config = dict(
    num_hidden_layers=10,
    intermediate_size=320,
    vocab_size=3310,
    norm_place='pre',
    bias='none',
    parallel_block=False,
    init_std_qkv=0.0481,
    init_std_up=0.0689,
    lr_head=0.00443,
    max_grad_norm=1.0,
    batch_tokens=16384,
    dataset='wikipedia_en',
)
Each number is 128 + 24 x the weight over the matrix's rms, rounded and kept within 0 to 255. Layers, rows and columns count from 0.

# layer 7 MLP up, 320x160, rms 0.0688, rows 252-266, columns 0-159
[[ 96 140 153 136 101 137 141 152 166  72 140 119 103 113 136 143 116 173 137 201 123 138 147 123 142 101 147 145 140 154 153 137 118 119  78 150 134 108 109  92 152 138 127 155 181 112  94 121  95 147 161 137 111 115 174 160 131 161 132 151 102 120 110 125 145 138 123 159 106 154 109  89 157 108 139  79 140 155 108  67 127 112 111 129 133 164 153 106 140 103 111 108  76 127 149 138 111 122 100 122 147 121 145 133 106 166 113 145 132 125 127 143 116 115 152 118  97 105 147 102 120  92 131 126 123 101 123 123 142 170 114 113 136  99  95 132 112 151 156 165 145 110 149 121 103 118  67 125 106 119 110 162 140 154 148 136 150 152  90 144]
 [121 131 155  97 133 109 133 113 100 159 112 130 158 147 130  85 161 115 140  97 112 155 108 105 116 132 140 119 144 103 157 188 131 127 137 147 137 100 153 103  94 123 106 113 143  97 126 123 108 131 148 143 114  73 176 121  81 155 115 103 128 111 118 121  99 102 147 173 124 113 105 131 158 121 121 150 146 144 136 151 134 113 144 109 103 154  96 152 168 103 115  86 149 160 200 138 147 126 149 108 119 128 132 159 127 148 108 132 151 136 165 109 103  85  93 124 112 138 155 162 174 121 141 114 108 123 130 133 144 106  86 125 120 135 107 165 132 139 113 130 156 137 158 119  88 101 157 125 122 108 130  85 129 103 107 103 118 108 128 162]
 [131 119 150 138 158  96 117 111 113 121 115 126 146 137 128  75 144 119 127 103 119 136 121 118 106 103  88 128 139 131 144 119  90 147 132 138 100 160 185 123 159 126 123 158 136 133 180 142 137 146 125 171 123 112 134 156 157 127 173 133 111 151  82 105 124  74 142  85 123 146 145 135  89 156 124 140 132  69 139 111  89 133 132 109 118 125  98 115 153 144 163 139 110 153 175 131 104 139 148 153 156 150  93 129 124  96 205 142 103 118 130 124 141 111  93  86 101 103 117 165 162 135  93 111 117 154 151 111 146 143 162 129 162  69 143 121  92 131 152 126 166 150 117 127 127 118  92 158 149 159 152 123 119 133 103 155 119 108 129 137]
 [109 133 140 135 142 132 100 150 113 149 103 137 135 158 127 111 132 133 147 126 153 141 137 135 201 113 130 119 123 107 121 103 141 120 119 122 135 152 110 101 200 102 159 150 116 158  97 125 167 118 115  75 119 107 110 163 148 184 152 153 138 142  73 138 150 111 110 105  94 142 140 145 129 132 112 113 139 175 127 156  88 158 120 144 112 132 138 119 155 123 131 112 113 130 136 154 140 135  73 164 144 145 130 149 109 124 151 129  81 108 101 130 135 152 157 141  93  70 148 132 179  96 159 134 130  94 112 144 135 150  77 107 104  87 121 178 130 138 142 107 130 121 107 153  99 114 125 113 139 145 116 150 110 132 122 169 153  95 121 112]
 [129 135 107 129 114 132 109 153 131 126  82 164  87 153 129  97 147 140 106 120 138 123 137  86 109 168 143  78  68 125  84  95  97 150 103 126 113  96 124 101 131 129 143 116 123  90 132 165 142 113 118 105 114 146 101 149 137 135 100 128 158  82 142 129 103 135 152 129 138 133 151 120 127 117 158 146 158  98 152 151 130 148 126 147 120 121 135 184 135 145  96 118 175 103 129 125 161 160 127 157 153 165 145  92 101 139 120 148 138 148 124 113 134 115 156 155 124 115 116 102 147 149 166 110 123  89 146 104 166 158 104 145 134 135 121 128 107 127 149 134 138 108 111 127 138 147 101 140 155 145 155 149 126 166 134 129 124  90 115 137]
 [126  94  99 113  82  93 113 140 158  91 120 135  98 189 148 112  77 153 111 158 127 117 103 130 127 109  61 139 110  86 116 120 151 127 110 160 142 136 111  88  95 157 106 117 115 119 135  92 148 112  99 125 147 135 150 143 162  89 135 111 141 115 158 155 130 110 131 127 163 126 107 131 130 125 124 143 126 155 157 100 126 173 160 128 153 155 100 134 138  92 122 144  76 111 124 116 167  86 144 120 118 110 115 122 135 129 124 141  99  95 106 132  93 142 129 127 156 123 122  89 125 123 172 102  90 130 120 137 189 133 102 141 116 104  98 144 121 159 115 168 138 118 130 168 112 150 107 129  95 144 109 111 150 105 108 107 132 162 102 109]
 [164 120  92 106 134 135 152  95 126 146 164 116 149 141 109  97 116 120 129 117 170 117  67 129 149 159 131 124 153 143 156  97 150 130 163 160 138  96 104 143 161 102 122 158 129 154  95 129 123 130 127 156  98  93 137 122 108 112 148 148 113 170 111 154 136 149 159 159 124 118  85 153 108  95  95  85 126 164 136 130 153 117 124 137 138 108 101 144 167  97 111 155  63 107 136  97 145 125 103 119 127 117 188 118 133 125  99 128 121 139 149 149 103 158 155 130 167 180 145 103 150  91 126 129  87 138 122 136 146 118  87 143 153 146 142  86 140  73  69 131  94 145  82 128  96 139 141 126  98 109 161 122 142 120 126 173 180 134  78 100]
 [142 122 143 133 134 127 166 152 151 106 122 133 140 159  95 146 108 139 149  88 134 109 152 143 138 140 135  91 125  99 112 121 131 126 128 112 143 117 126 115 138 125 138 123 162 154 158  78 131 125 128 158 120 135 154 123 133  95 137 107 206 153 115 133 109  81 106 124 121 104 174 104 125 119 120 148 184 143 149 111 125 103  91 119 131 122 107 144 109 132 129 108 131 134 114 166 124 165 143 105 115 131 160 130 170 153 157 138  96 146 178 106 130 130 125 151 139 125  85 113  84 178 106 130  87 119 109 115 144  82 124  83 103 114 157  87 198 134  84 129 121 141 126 123 138 146 111  82 156 122 174 132 101 129 108  95 154 163 160 124]
 [110 138 107 106 100 138 103 128 118 118 131 176 128  78 145 101  91 159 152 154 192 146 130 132 100 134 169 149 149 162 133 152 100 157 127 167 150 117 150 142 156 132  99 122  99  99 172 136 134 117 128  97 129 169 109 138 128 105 138 128  88 139 113 173  99 127  87 130 148 153  90 128 121 143 146 136 145 127 145 136 123 121 155 113 101 147 119 120 121 157 134 109 144 122 132 113 115 112 154 114 131 120 153 104 100 120 114  61 117 134 123 130  76 134 151 118 127 105 119 158 108 144 127 131 123 127  98 105 132  68 147 101 117 103 125 107 148 110 129 119  79  73 145 139 153 128 149 123 129 115  97 150 182 184 155 141 139 117  97  83]
 [ 95 135  77 132 149 127 175  92 101 123 151  62  97 150 100 113 114 108 160 139 112 140 133 124 122  87 136 129 178 170 105  93 118 145  97 140 148 152 104 133 121 126 112 119 146 160 116 114 134 131 121 126  96 132 125 146 122 122  92 117 111 147 149 104  99 141 148 144  96 118 121 149 112 150 146 115 148 109 116  87 182 102 122 118 116 119 150 147 142 134 112 162 142 153 128 114 166 109 132 152 145 132 121 100 159 137 126 158 149 133  88 177 145 139 122 160 124 117 169 155 122 160 115 120 109 162 160 122 146 124 117 175 123 147 172 162 114 178 123 151 130 160 126 125 107  88 136  93 168 103 132 113 128 104 129 121 166 158 119 130]
 [127 139 141 105 134 166 105 136 137  99 152 109 146 139 105 157 146 150 122 118 118 144 117 163 120 145 156 110 116 146 131 105 111 141 135 121 132 141 119  91 113 138 115 123 100 109 164 144 112 132 118 144 144 121 103  99 105 122 140 161 167 113 100 189 147 133 141 117 146 165 162 125 112 171  99 103 111 143  88 161 118 145 133 144  97 121 109 135 115 162  82 171 153 155 135 139 174 189 147 110 112 117  91  99 113  89 128 104 130 109 141 108 105 101 186 112 126 116  93  88 132 152 129 123 116 137 144 142 128 181 184 112 162  85 161  98 171  97 150 161 160  68 101 111  82 124 187 166  73 154 105 108 153 133  77 144 163 152 153 133]
 [117 135  97 108 119 153  95 147 128  69  93 133 105 172 160 152 181 110 136 137 107 130 104 137 106  60 140 105 142 147 143 144 132 137 135 165 151 134 114  83 125  96 135 108  85 151 116 103 150 154 119 119 102 103 162 151 147  97 112 107 106 125 147 118 149 157 113 100 144 134 110 131 110 125 120 110 148 122  95 114  90 145 137 166 155 159 151 104 156 118 136  93 139 138  83 167 141 175 156 141 111 107 198 102 137 142 152 122 151 140 143 113 155 128 169 130  78 116 114 115  97 115 121  96 120  97 142 154 126 148 152 136 110 136 128 102 151 111 113 118 122 155 148 150 111  85 134  96 120 134 132  87 152 155 124 126 140 123 106 125]
 [139 134 117 118 122 120 102 123 123 151 132 118 141 149 165 158  96 127 111 157 156 108 123 107 164 137  91  98 114 126 165 158 125 139 109 115 102  99 106 138  88 156 126  99  96 185 155 137  90 132  90 118 151 130 136 120 182 112 172 109  93 162 138 125 150 138 143 132 121 130 110 110 175 184 144 133 140 163 168 120 115 153 154 166 117 174 103 104 142 171 139 138  83 112 133 181 118 118 153 124 122 145 129 138 111 128 124 137 125 130 116 120 141  95 109 119 126 102  97 137 124 129 146 122 125 151 136 107 122 122 125 140 150 161 130 132 127 102 121 163 134 155 107  97 109 151 114 135 109  98 134 116 163 129 158 121 100 141  71 123]
 [103 164 149 153 116 154 104 127 155 119 159 152 133 177 166 173 151 167  79 166 136 153 149  98 125 171  85  97 147 115 130 127 153 119 120 117  95 102 112 175 116 103 101 165 125  94  60  65 133 175  61 145 126 131 121 109 116 197 165  77 169 114 114 116 137 156 189  98 123  98 143 141 164 100 140 190 116  97 163 178 169 127 132 111 123 140 144 108 111 127 114  79  84 154 137 159 158 160 108 103 155 127  72 126 133 126 187 157 118 135  96  70 114 117 172 119  98 134  86 111 177 138 179 124  69 149  55 153 136  94 132 145 136  91 106 102 162  99 105 125  87  78 100 172 158  96 138 164 128 110 134 147  74 108 135 130 168 137 132 129]
 [139 133 161 180 142 139 122 112 160 138  79 152 171 155 132 118 107 143 175 122 115 139 122 164 132  97 149  94 131  97 132 152 123 146 101 117 149 152 113 156 118  65 142 124 172 135 124 124 129 152 169 122 125 118 135 110 155 115 138  85  98 145 165  94 160 137 117 138 117 105 139 134 101 156 121 119 133 153 172  93 111 138  78 135 155 157 117 178 150 131 102 158 150 151 134  89 140  94 134 135 150 132  83 126 120 139 153 127 107 128 122 138  95 126 106 159 142 125  92 139 135 115 150 126 116 136 123 118  90 180  95 127 162 127 123 143 120  91 109 124 124 139 111 124 139 143 169 105 103 106 112 137 133 102 122 104 113 109 173 128]]
# layer 7 MLP down (transposed), 320x160, rms 0.0689, rows 252-265, columns 0-159
[[137 121 167 158 140 124 178 138 149 138 142 136 137  96 177 128 136 122 147 165 124 142 125 120 172 120 122  93 137 128 163 119 146 108 108 133 143 140  49 139 123 139 108 115 161 142 170 119 125 148 114 142 113  73 142 135 135 111 165 126 134 148 143 170 153 129 139 120 181 158 124  90 113 146 136  96 103 137 171 139 105 128 120 141 123 116 158 142 124 112 110 109 100 137 148 139 150 163 109  92 117 106 116 102 178 129 143 151 129 168 128 151 108 100 151 125 147 100  97 110 192 133 161 112 145 121 102 101 115 119 117 107 170 176 166 136 163  92  66 161 131 135 202 125 100 153 115 121 110 160 173 127 142 144 111  91 128 157 132 128]
 [156 146 114 146  94 117 142 107 124 144 157 100 146 149 100 126 126 118 142 125 126 125 177 164 142 146 149 127 146 114 151 132 132 145 113 104 150 150 148 105 168 121 122 154 169 148 108 146 112 138 139 156 131 161 157 147 131 136 101 180 115  77 142 108  90 105  83 121 170 121 134  98 153 135 110 106 102 112  98 126 114 132 174 135 152  90 140 134 151 148 105 117  72 125 159 143 143 127 120 110  98 137 134 101  75 136 161 148 105 118 139 108 124 120 108 133 150 179  95 143  91 162 131 141 111 125 154 112 114  80 132 143 142 135 138 168 145 136 132 104 126 150 142 157 102 139 131 135 149 119 146 138 143 106 119 158 138 162 121 102]
 [107 149 141  98 146  93 147  59 110 128 153 108 167 144 106 119 139 138 148 155 171 145 105  83  97 129 113  48 111 109 151  95 135 102  87 166 125 176 141 116 119 104 134 109 128  98 147 118  86 140 101 131 100 152 148 166 127 146 155 110 118 152 134 192 145 137 124 112 113 135 106  87 118 134 135 127 154 138 124 115 111 154 128 148 141 138  97 126 149 144 119 185 128 184 166 137 147 122 124 126 125 117 117 110 150 105 134 106 138 120 102 151 136 129 137 108 109 169 133 146 110 103  86 158 135 131 102 153 144 161 120 108 100 118 166 100 143  72 139 118 119  87 123  77 145 136 107 150 144 111 157 144 198 133 121 113 117 123 127 140]
 [143  99  69 149 173 159 132 215  66 130 145 139 131  88 153  94  56 118 102 173 154 148 138 145 164 124 135 173 171 108 156 131 179 152 113 158 119 125 130 120 146 141 128 131 111 110 154 167  80 150  95 127 136  79 164 137 110 141 172 130  95 116  89 130 110  89 129 105 135 132  88 137 149 104 140 162 147 139 154 101  97 136 118 163 165 179 141 109 157 130 101 146 134 169  92 119 116 117 120 119 152 105 156 138 142 111 105 122 142 158 111 165 144  99  95 150 112 109 151 124 128 136 188 150 119 140  96  85 189 112  78 145 145 132 116 134 121 146 130 133 117 129 103 143 163 130  73  92 109 108 154 135 149 162 127 131 137 109 116 120]
 [109  95 100 121 126 126 119 149 166 143 129 112 130 135  67 127 147 105 112 149 143 145 146 158 117 135 100 112 132 147 142 111 109 113 130 135 132 187 143 113 168  96 143 126 138 167  99 142  90 147 129  96 154 118 128 137 105 119 171 122 139  95 121 167  86 146 129 102 135 156 172 164 120 139 164 146 113 126 123 159 149 101 126 136 119 135  87 116 111 112  80 136  93  99 104 136  93  80 138 114 145 117 117 119 140 108 179 156 134 113 165 126 151  80  85 113 117 173 148 144 137 124 124  98 112 144 101  96 171  98 152 124 137 124 151 133 149 139 149 142 120 157 152 149 136 157 122 150 111 157 120 119 120 133  55 122 113 127 138 128]
 [118 129 156 105 123 131 123 117 138 124 112 147  84 102 119 126 145 126 152 142 132  97 135  51 146 166 122 121 109 170 145 151 158 130 198 110 106 148  89 126 123 121 158 149 155 153 174 170 138 125 110 115 110 159 146 128 123 157 129 167 124 100  87 162 128  97 148 154 129 151 119  82 114 138 113 107 135  87 179 147 133 119 164 115 120 137 143 118 127 153 141 132 138 121 129 139 160 169 104 120 123 150  88 154 130  96 139 140  77 160 108 126 104 125 123 125 120 128 108 143 122 150 165 155 112  98 156 140 159 137  85 166 154 179 129 149 130 113 118 127 121 109 105 143 132 135 118 142 110 119 122  90 136 106 112 144 119 107 143 104]
 [ 86 142  95 138 144 153 115 118 145 142 136  90 102 102 127 105 122 168 158 109 148 186 138 111 148 170 120 166 126 129 100 139  94  87 112 138 149  87 155 153 133  98  55 108 126 117 139 108  79 127 158 105 127 128 135 179 148 134  79 148 166 163 136 136 136 151 124 146  95  98 112 120 138 156 142 117  73 146  99 127 104 131 130 168 108  97 116 148 126 116 114 145 153 105 116 119 105 111 157 126 168 125 118 132 127 152 165 177 110 160 120 168 142 121 118  46 149 111 148 119  87 138 144 166 107 155  91 151 129 111 116 124 140 121 169 106 125 141 131  99  99  99 120 148 139 156 147 125 125 155 138 116 154 144 129 124  78 104 137  95]
 [156 145  80 124  97 118 143 140  97 103 147 114  90 127 165 112 153 137 133 141 117 108 139 162 114 140 168 125 108 113 170 107 124 152 173 152 159 116 123 201 126 137 111 111 162 112 140 134 143 117 126 167 108 139 153 111 133 164 104 168 140 100  98 117 165 139 124 150 140 123  98 120 117 157  97 143 142 120 110  61 127 154 113 162  99 144 107 142 128 126 124 120 106 121  77 122 133  81 120 152 133 113 112 122  97 103 128 134 140 150  71 120 125 152 116  81 159 117 145 120 106  85  95 124 161 145  84 124 119 137 168 113 147 144  97 106 114 128 133  85 143 166 138  96 136 123 128 106 132 137 107 129 108 154  93 116  92 139 143 135]
 [151 115 135 132 129 105 119 106 140 139 124 117 123 125 146 173 164  83 122 124  71 142 154 159 176 116 120 139 145 130  98 100 138 134 120 130 147 119 156 155 135 122 138 118  98 129  93 158 116 114 131 126 100 109 165 144 140 142 152 160 120  96 148 152 136  95 149 123 138 120 158 166 167 113 124 147 111 109 133  97 125 106  94 128 122  91 124 170 136 114 116  98 146 102 115 145 106 113 119 149  94 149  96 162 124 144 108 124 118 133 138 135 138 147 114 115 134  95 109  71 121 137 115 160 101 117 153  86 102 143  95 114 130 131 104 130 115 168 104 116 141 107 121 108  86  98 144  87 111 200 153 127 133 101  98 147 144 128 117 128]
 [108 119 136 165 142 122  96  98 132 113 129 122 118 130 119 143 168 135 186 125  85 138 119 146 133 127 134 159 169 151 111 177 128 118 116 161 103 120 115 149 142 152 104  97 109 122 153 119 155 124 142 171  81 114 155 130 150 162 158 114 145  48 119 159 156  84 117  98 145 101 145 112 111 115 122 108 124 170  91 123 104  97 120 104 124  95 118 143 152 104  93 174 109 127 141 145 101 136  59  96 137 146 149 125 157 125 149 142 162 125 124 140 143 158 133  87 102 125 153 140 145 124 152  95 132  91 133 127  79 113 175 123 105 132 154 123 143 106 143  83 114 162 131  98 148 119 119 120 116  82 110 116 116 155 154 143 127 129 117 129]
 [139 132 103 121 147 140 129 129 123 136 110 150 145 159 128 132 127 166 150 100 139 113 176  85 114 138 113 113  86 119 167 101 127 130 141 102 129 118 170 147 122 117  96 114 111 134 124 133 116 138  88 134  98 144 125 101 117 127 133 130 119  93 157 255 103 127 130 112 146 104  80 114 135 153 107  84 138 128 157  74  91 136 115 178 164 143  99  65 127 165 176 122 118 130 144 163 132 124 164 141  74 111 134 113 116 145 144 142 113  71 160 134  93 148 136 168 148  77 141 141 101 161 120 150 134 164 174 151  87 136  72  96 119 127  96 122 123  68 138  81 137 113 140 126 107 131 136 146 124 140 114 162 149 144 140  98 112 134 135 121]
 [136 101 149 125  97 137 127 131 134 128 141  98 106  98 125 118 132 122 126 129 135  94  73 131 144 125 133 148 142 163  84 133  76  80 123 114 157  73 149 164 106 106  96 103 141 129 104 167 152  94 120 113 133 148 116 108 143 130 122 163 163 131  90  96 113 137 127  84 143 175 182 162 129 128 152 164 120 149 120 135  82 120 128  87 113 154 121 104 138 142 107 134 121 150 162 136 129 151 142 121 136 168 123 175 133 175 124 153 120  90 137 130 100 112 139 109 153 134 144  88 124 134  92 150 148 116 133 123 130 151 135 127 153 109 152 149 137 149 104 133 154 136 166 134 112 151 101 136 137  81 124 158 128 137 123 123 123 109 121  98]
 [101  88  86 137  62 121 108 126 174 121 120 127  71 133 109 130 105 105 127 158 161 140 139 147 159 129 121 147 108 133  90  92 136 140 105 104 105  94 150 157 122 115 106 130 137 146 131  77 135 108 135 174  92 171 166  99 124 135 145  97 141 146 126 136  75 113 121 124 129 130 120  97 136 144 142 104 120 103 100 127 108 125 149 115 122 154  89 126  91 103 153 140 110 135 118 171 109 153 134 124 138  91 136  94  97 133 151  91 105 153 118 101 101 159 114 127  87 138 106 147 163 110 136 166 114 147 171 115 102 121 149 138  95 121 165 149  98 109 126 114  78 159 129 137 132 138 147 130 130 107  98 120 158 108 155 112 155  98  93 124]
 [117 165 154  70 130 131 162 126 167 105 119 170 124 156 154 154 126 153 132 106 153 125 134  90 112 180 149 133 131 153 146 141 109 154 151 113 125  60 175 156 156  96 143 123 127 102 124 107 102 146  81 163 131  84 168  86  85 163 134  93 137 129 109 137 113 169 169  92 134 135 140  92 176  85 139 125 115 140 139 142 211 148 139 153 131 112 127 111  46 108  88  71 155 136 148  77  81  73 111 144 138 143 130 157 115 109 172 167  79 124  79  47 106 147 180 124 149 135 124  58 106 159 152 154 114 135 131  95 106 120 143 162 114 123  60  88 106 141  89 103 115  82 137 184 151 118 134 171 136  97 181 146 143 112 155 112 127 121 132 126]]
# layer 7 MLP gate, 320x160, rms 0.069, rows 253-266, columns 0-159
[[155 104 141 137 101 134 135 126 115 147 146 194 115  98 128 125  84  97 134 161  64 101 123 111 149 116 138 152 153 114 131 138  85 136  97 132 107 127 165 144 117 105 128 107  99 167 125 132 106 132 124 143 138 122 153 109  90 117 123 117 159 124 134 146  97 107  87 141 145 155 124 132 152 122 159 131 108 139 116 126 119 122 193 115 130 129 128 112 131  92 100 119 120 146 186 144 129 161 155 143 135 101 171  98  93 133 119 139 112 133 110 135 126  98  92 120 147 123 100 101 122 143 123 155 114 157 165 169  49  98 152 136 129  94 115 114 103 151 144  93  92 143 142 149 105 135 141  82 175 125 129 120 156  81 105 170 117 125 159 152]
 [118 147 116 165 171 150 145 117 152  99 146 151 124 130 145  87 152 138 117 139 112 123  83 119 134 166 161 161 157 131 136 129 145 115 135  93 147 159 148 150  88 111 157 135 113 128 137 100 136 133 153 146 117 130 131 109 142 120 134 182 142 130 129 125 118 113 114 115 119 136 160  92 121 114 119 102 168 138 131 134 166 166 152 118 131 151 108 122  93  69 162 138 120 132  77 111 107 149  76 144 169 121 112 162 156  96 153 117 132 142 153 128 104 172 144 158  90 108 124 142 156 165 150 136 147 116 119  81 105  95 143 105 133 126 103 157 206 166 167 137 115 137 147 160 115  86 113 153 108 142 130 114 149 124 123  72 155 135 100 143]
 [114 126  74 129 110 139 115 168 107  78 133 109 130  86 103 125 112 133 115 138 132 156 135 111 153  79 131 114 152 133 155  96 134 148 124 151 147 100 104 119 135 109 148 173 106 137 136 141 129 119 134 131 152  85 110 148 110 100 134 125 118 154 129 100 121 121 105 120 105 166 149 126 137  93 133 150 151 154 164 107  87 122 146 100 118 136 117 115 111 154 159 150 123 132 156 104 100 140  88  91 100 135  97 154 103 114 143 132  69 118  92 147 125 118 161 132  92  98 144 134 154 157 150 171 155  79 134 132 144 176  76 144 132 117 132 108  90 145 134 106 171 117 119 117  89 105 139 102 153 121  86 155  82 126 149 157 120 105 162 108]
 [136  86 129 137 121  93 131 134 117 141 145 124 117  87 147 151  77 165 134 136 120 118 143 150 109  98 101 158 131 128 100 133 155 124 167 111 110 103 140 113 132 147 122 146 159 169 160 127 138 109 126 134 147 115 112  87  96 119 101  78  81 126 127 117 176 111  94 130 117 127 128 136 145 146 149 119 165 146 151 159 176 111 144 150 115 171 133 126  95 140 144 127 141 125 124 127 168 123 135 150 136 130 149 128 141 161 160 132 173 162 185  90 113 112 152 139 173 150 127 120 107 125 110 110 127  98 133 106 102 110 105 161 142 149 100 110 119  88  96 102 166 102 138 144 125 158 114 125  90 125 117  99 115 112 138 143 125 123 123 102]
 [154 124  78 140 118 129  84 139 161 132 131 142 122 150 117 121  84 125  90 126 116 167 167 145 163 106  92 160 136 114 156 164 113 177 129 176 108 161 154 128  90 109 130 130 130 143 167 161 116  95 122 150 121 137  72 107 151 128 102 122 114 140 113 159 109 126 120 140 123 100 100 108 113 132 112 113 107 106 163 116  91 104 129 114 150 150 101 108 147 149 119 105 116 117 137 129 110 145 120 132 111 104  70 156 118 111 140 158 127 121 100  67 112 151 147 182 126 164 185 130 150 100 127 155  99  98 177  94 169 133 158 132 147 131 140 168 155  71 123  86 137 119 116 114 179  98 127 150  88 106 119 175 143 112 137 121 111 146 140 166]
 [109 167 165 146  96 118 134  83 135 106 115 181 130  68 149 103 100 125 121 144 143  79 148  92 129 155 129 149 129  80  98 114 111 142 128 106 159 182  87 107 116 117 122 137 194  73 145 202 132 176 149 101 137 126 187 152 157 174 120 143 193 114 124  85 119 117 156 120 159 149 110 101  94 112 146 102 116 159 186 119 148 134 126 155 113 134  95 113  89 138 159 149 125 133  87 147  93 127 120  74 146 105  98 108 130  95 136 122 122 128  78 118 172  98 142 111 179 118 138 154  96 136 123 113 141 107 126 129  96 124 113 122 139  75 139 126 140 159 147 104  83 165 126 117 136 143 146 139  96 126 111 137  98 169 127 139 132 149 127 112]
 [133  81 163 144 114 130 125  96 126 162 150 147 186 167  57 161 113 171 132  88 117 145  94 126 105 145 124 158 102 145 111 112 123 203 114  98 137 128 126  68 130 131 131 132 138 167 108 115  79 118 125 105 126 151 148 112  44 119  89 127 100 127 123 100 102 119 132 150  92 118 156 162 134 122 132 133 155 134 143 170 122 105 139 117 162 111  81 126 121 116 100 111 130 113 154 123 117 146 138 105 127 136 118 120 117 147 137 159 144 101 123 129 136 151 129 170 113  99 108 119 121 142 150 143 139 119 173 122 145 113 104 168 116 105 100  92 125  55 132  99 171 148 132 136 130 117  84 158  95 121  80 107 146 130 100 108 104 157 124 132]
 [122 105 117 144  88 134 160 140  86 129 105 172 128 142 109 157 152 164 115 141 116 104 112 117 121 154 151 132 118 100 109 117 172 138 132 119 154 136 118 108 128 132 140 156 102 134 120 148  75 158 105 185 167  90 165 111 139 166 151 157  53 110 136 128 140 120 158 147 100 120 129 131 100 137 134 132  96 129 124 121  95 130  94 120 106 151 118 101 141  94 111 124  96 134 139 127 120 158 169 152 133 105 117 122 137  96 124 139 111 150 116 113 143 107 132 176 148 132 131 139 129 100 135 141 138 145 122 183 116 138 139 106 118 149 136 123 112 136 192  93  70 168 109 107 129 161 155 107 142 129 135 110 109 143 119 131 147 137 135 134]
 [135 110 156 153 173 128 117 120 163 111 150 108 108 154 101 155 162 153 161 112 112 145 123 105 151 117 129 145 117 141 147  99 179 133 116 142 110 172 136 165 109 156 103 130 130 130 139 116 105 134 147 113  86 126 168 145 182 127  76  91  96 103 108 138 165 110 130  98 145 146  96 118 161 198 126 121  90 158 122 133 137 150 162 134 165 129 118 138 104 185 131 111  83 143 123 143 163 113 142 153 136 155 134 122 148 113 131 133 147 111 134 139 150 140 136 129 126 138 141 119 137  75 141 115  63 121 133 140 136 173 120 123 129 141 143 156 127 150 163  86  77 109 150  92 166 121 110 164 116  89 138 149 129 139 126  89 120 141 139 162]
 [ 71 140 104 105  99 154  95 129 125  44 139 122 145 161  78 125 149 176  93 121  99 121 147 169 107 138 155 124 133 173 128 105 123 138 100 170 117 116 156 138 116 142 107 111 121 133 106 145  91 127  94 141 149 147 131 111 128 170 157 111 126 121  83 117 133 188 130 153 180 137 161 118 120 140 119 109 156 111 116 116  71 126 133 120 113 110 131 112 101 141 134 111 145 135 114 121 150 159 152 131  96 124  92 148 159 110 131 106 110  93 139 184 140  69 180  91  88 110  97 102 130 143 134  90 135 116 140 176 153 148 126 117 130 133 107 144 150 109 134  95 127 110 166 144 106 139 142 150  92 124 100 121 127  62  94 118 123 148 161 118]
 [113  94 123 104 176 157 107 103 138 138 159 115 131 102 175 106 108 124  99 140 150 112 137 118 176 135 126 135 150 169 112  98 104 129 147 102 143 136 114 110 172 146 143 124  73 128 132 144 167 107 131 140 113 112 161 128 165 112 116  66 118 108 146 103 125 110 159  91 159 134 135 154 129 116 153 133 128 165 109  84 125 100 140  60  81 129  46 126 123 116 137 135 116 148 130 129 134 154 186 101 139 103 147 100 101 128 131 102 109 102 113 190 128 155  98 146 121 109 119 156 109  80 132 170  91 128 136 174 127 171  94 167 111  98 106 121 159 102 146 172 138 150 154 172 161 114 106 133 142 145 120 112 164 200 133 131 114 169 113 150]
 [164 157 128 139 122 123 107 110 128 129 175 131 107 127 130 128 164  95 116 126  97 143 134 126 109 149 196 133 121 154  97 113 147  88 133 131 180 130 120  88 124 140 106 129 132 116 100 190 148 134 131 151 186 131  96 167 140 130 106 146 136 157 150 111  85 135 139 115 100 136 125 124 112 111 135 138 101 132 112 111 114 112 133 155 101 141 110 130 166 119 130 146 118 116 152  93  92 127 127 167 126 116 114 124 128 137  75  94 128 184 157 193 149 110 163 105 112  94 113 143 139 158 142 117 162 146  63 138 112 105 104 155 116 126 151 166 136 157 152 122 152 158 143 170 142 138 102 124 134 202 147 144 106 145 123 120 120 127 138 135]
 [155 108  91 134 180 112 109 110 137 131 106 138 117 103 125 120 125 105 158 129 101 142  94 114 142  88 147 108 132  67 121 135 153 126 140 112 160 129  94  78 102 144 119  74 160 126  59 135 167 108 143 110 123 138 122 166 110 125 138 121 115 119 177 105  75 132  62 152  94 138 196 159  97 177 107 101 155 167 139 136 109 151  82 154 139  92  70 149 164  89 149 168 122 136 136 102 105 134 162 142 108 163 149 133  90 104  97 129 111 151 112 155 111 102 116 109 118 152 135 128 155  87 136 133 134 115 106 115 174 158 116 128 116 144 115  84 153  75 150  87 146  82 111 146 157 165 110  82  93 115 123 133 181 146 110 128  63 107 154 143]
 [117  90 123 132 115 100 114 140 204 159 142 150 108 142 146 120 146 146 158 143 129 126  79 147 140 124  82 129 102  61 151  75 144 142 129 101 132 186 123 104 122 133 132 120 144 136 110 147 117 156 125 132 143 159 112  96 154 118 102 132 134 119 124  91 134 116 156 131 101  83 144 126  96 136 112 138 103 118 162 153 133 120  77 119 162 135 103 171 125 120 131 149 169 155 126  92 140 126 147 169 173 104 121 120 140 124 178 109 132 128 108 146 170 170  86 142 184  67 144 104 123 153 151 109 125 145  84  91  87 163 137 112  75 122 115 140 111 102 162 143 147 164 120 136 114 156 130 127 112 105 145 111 132 104 137 123 147 117 180 112]]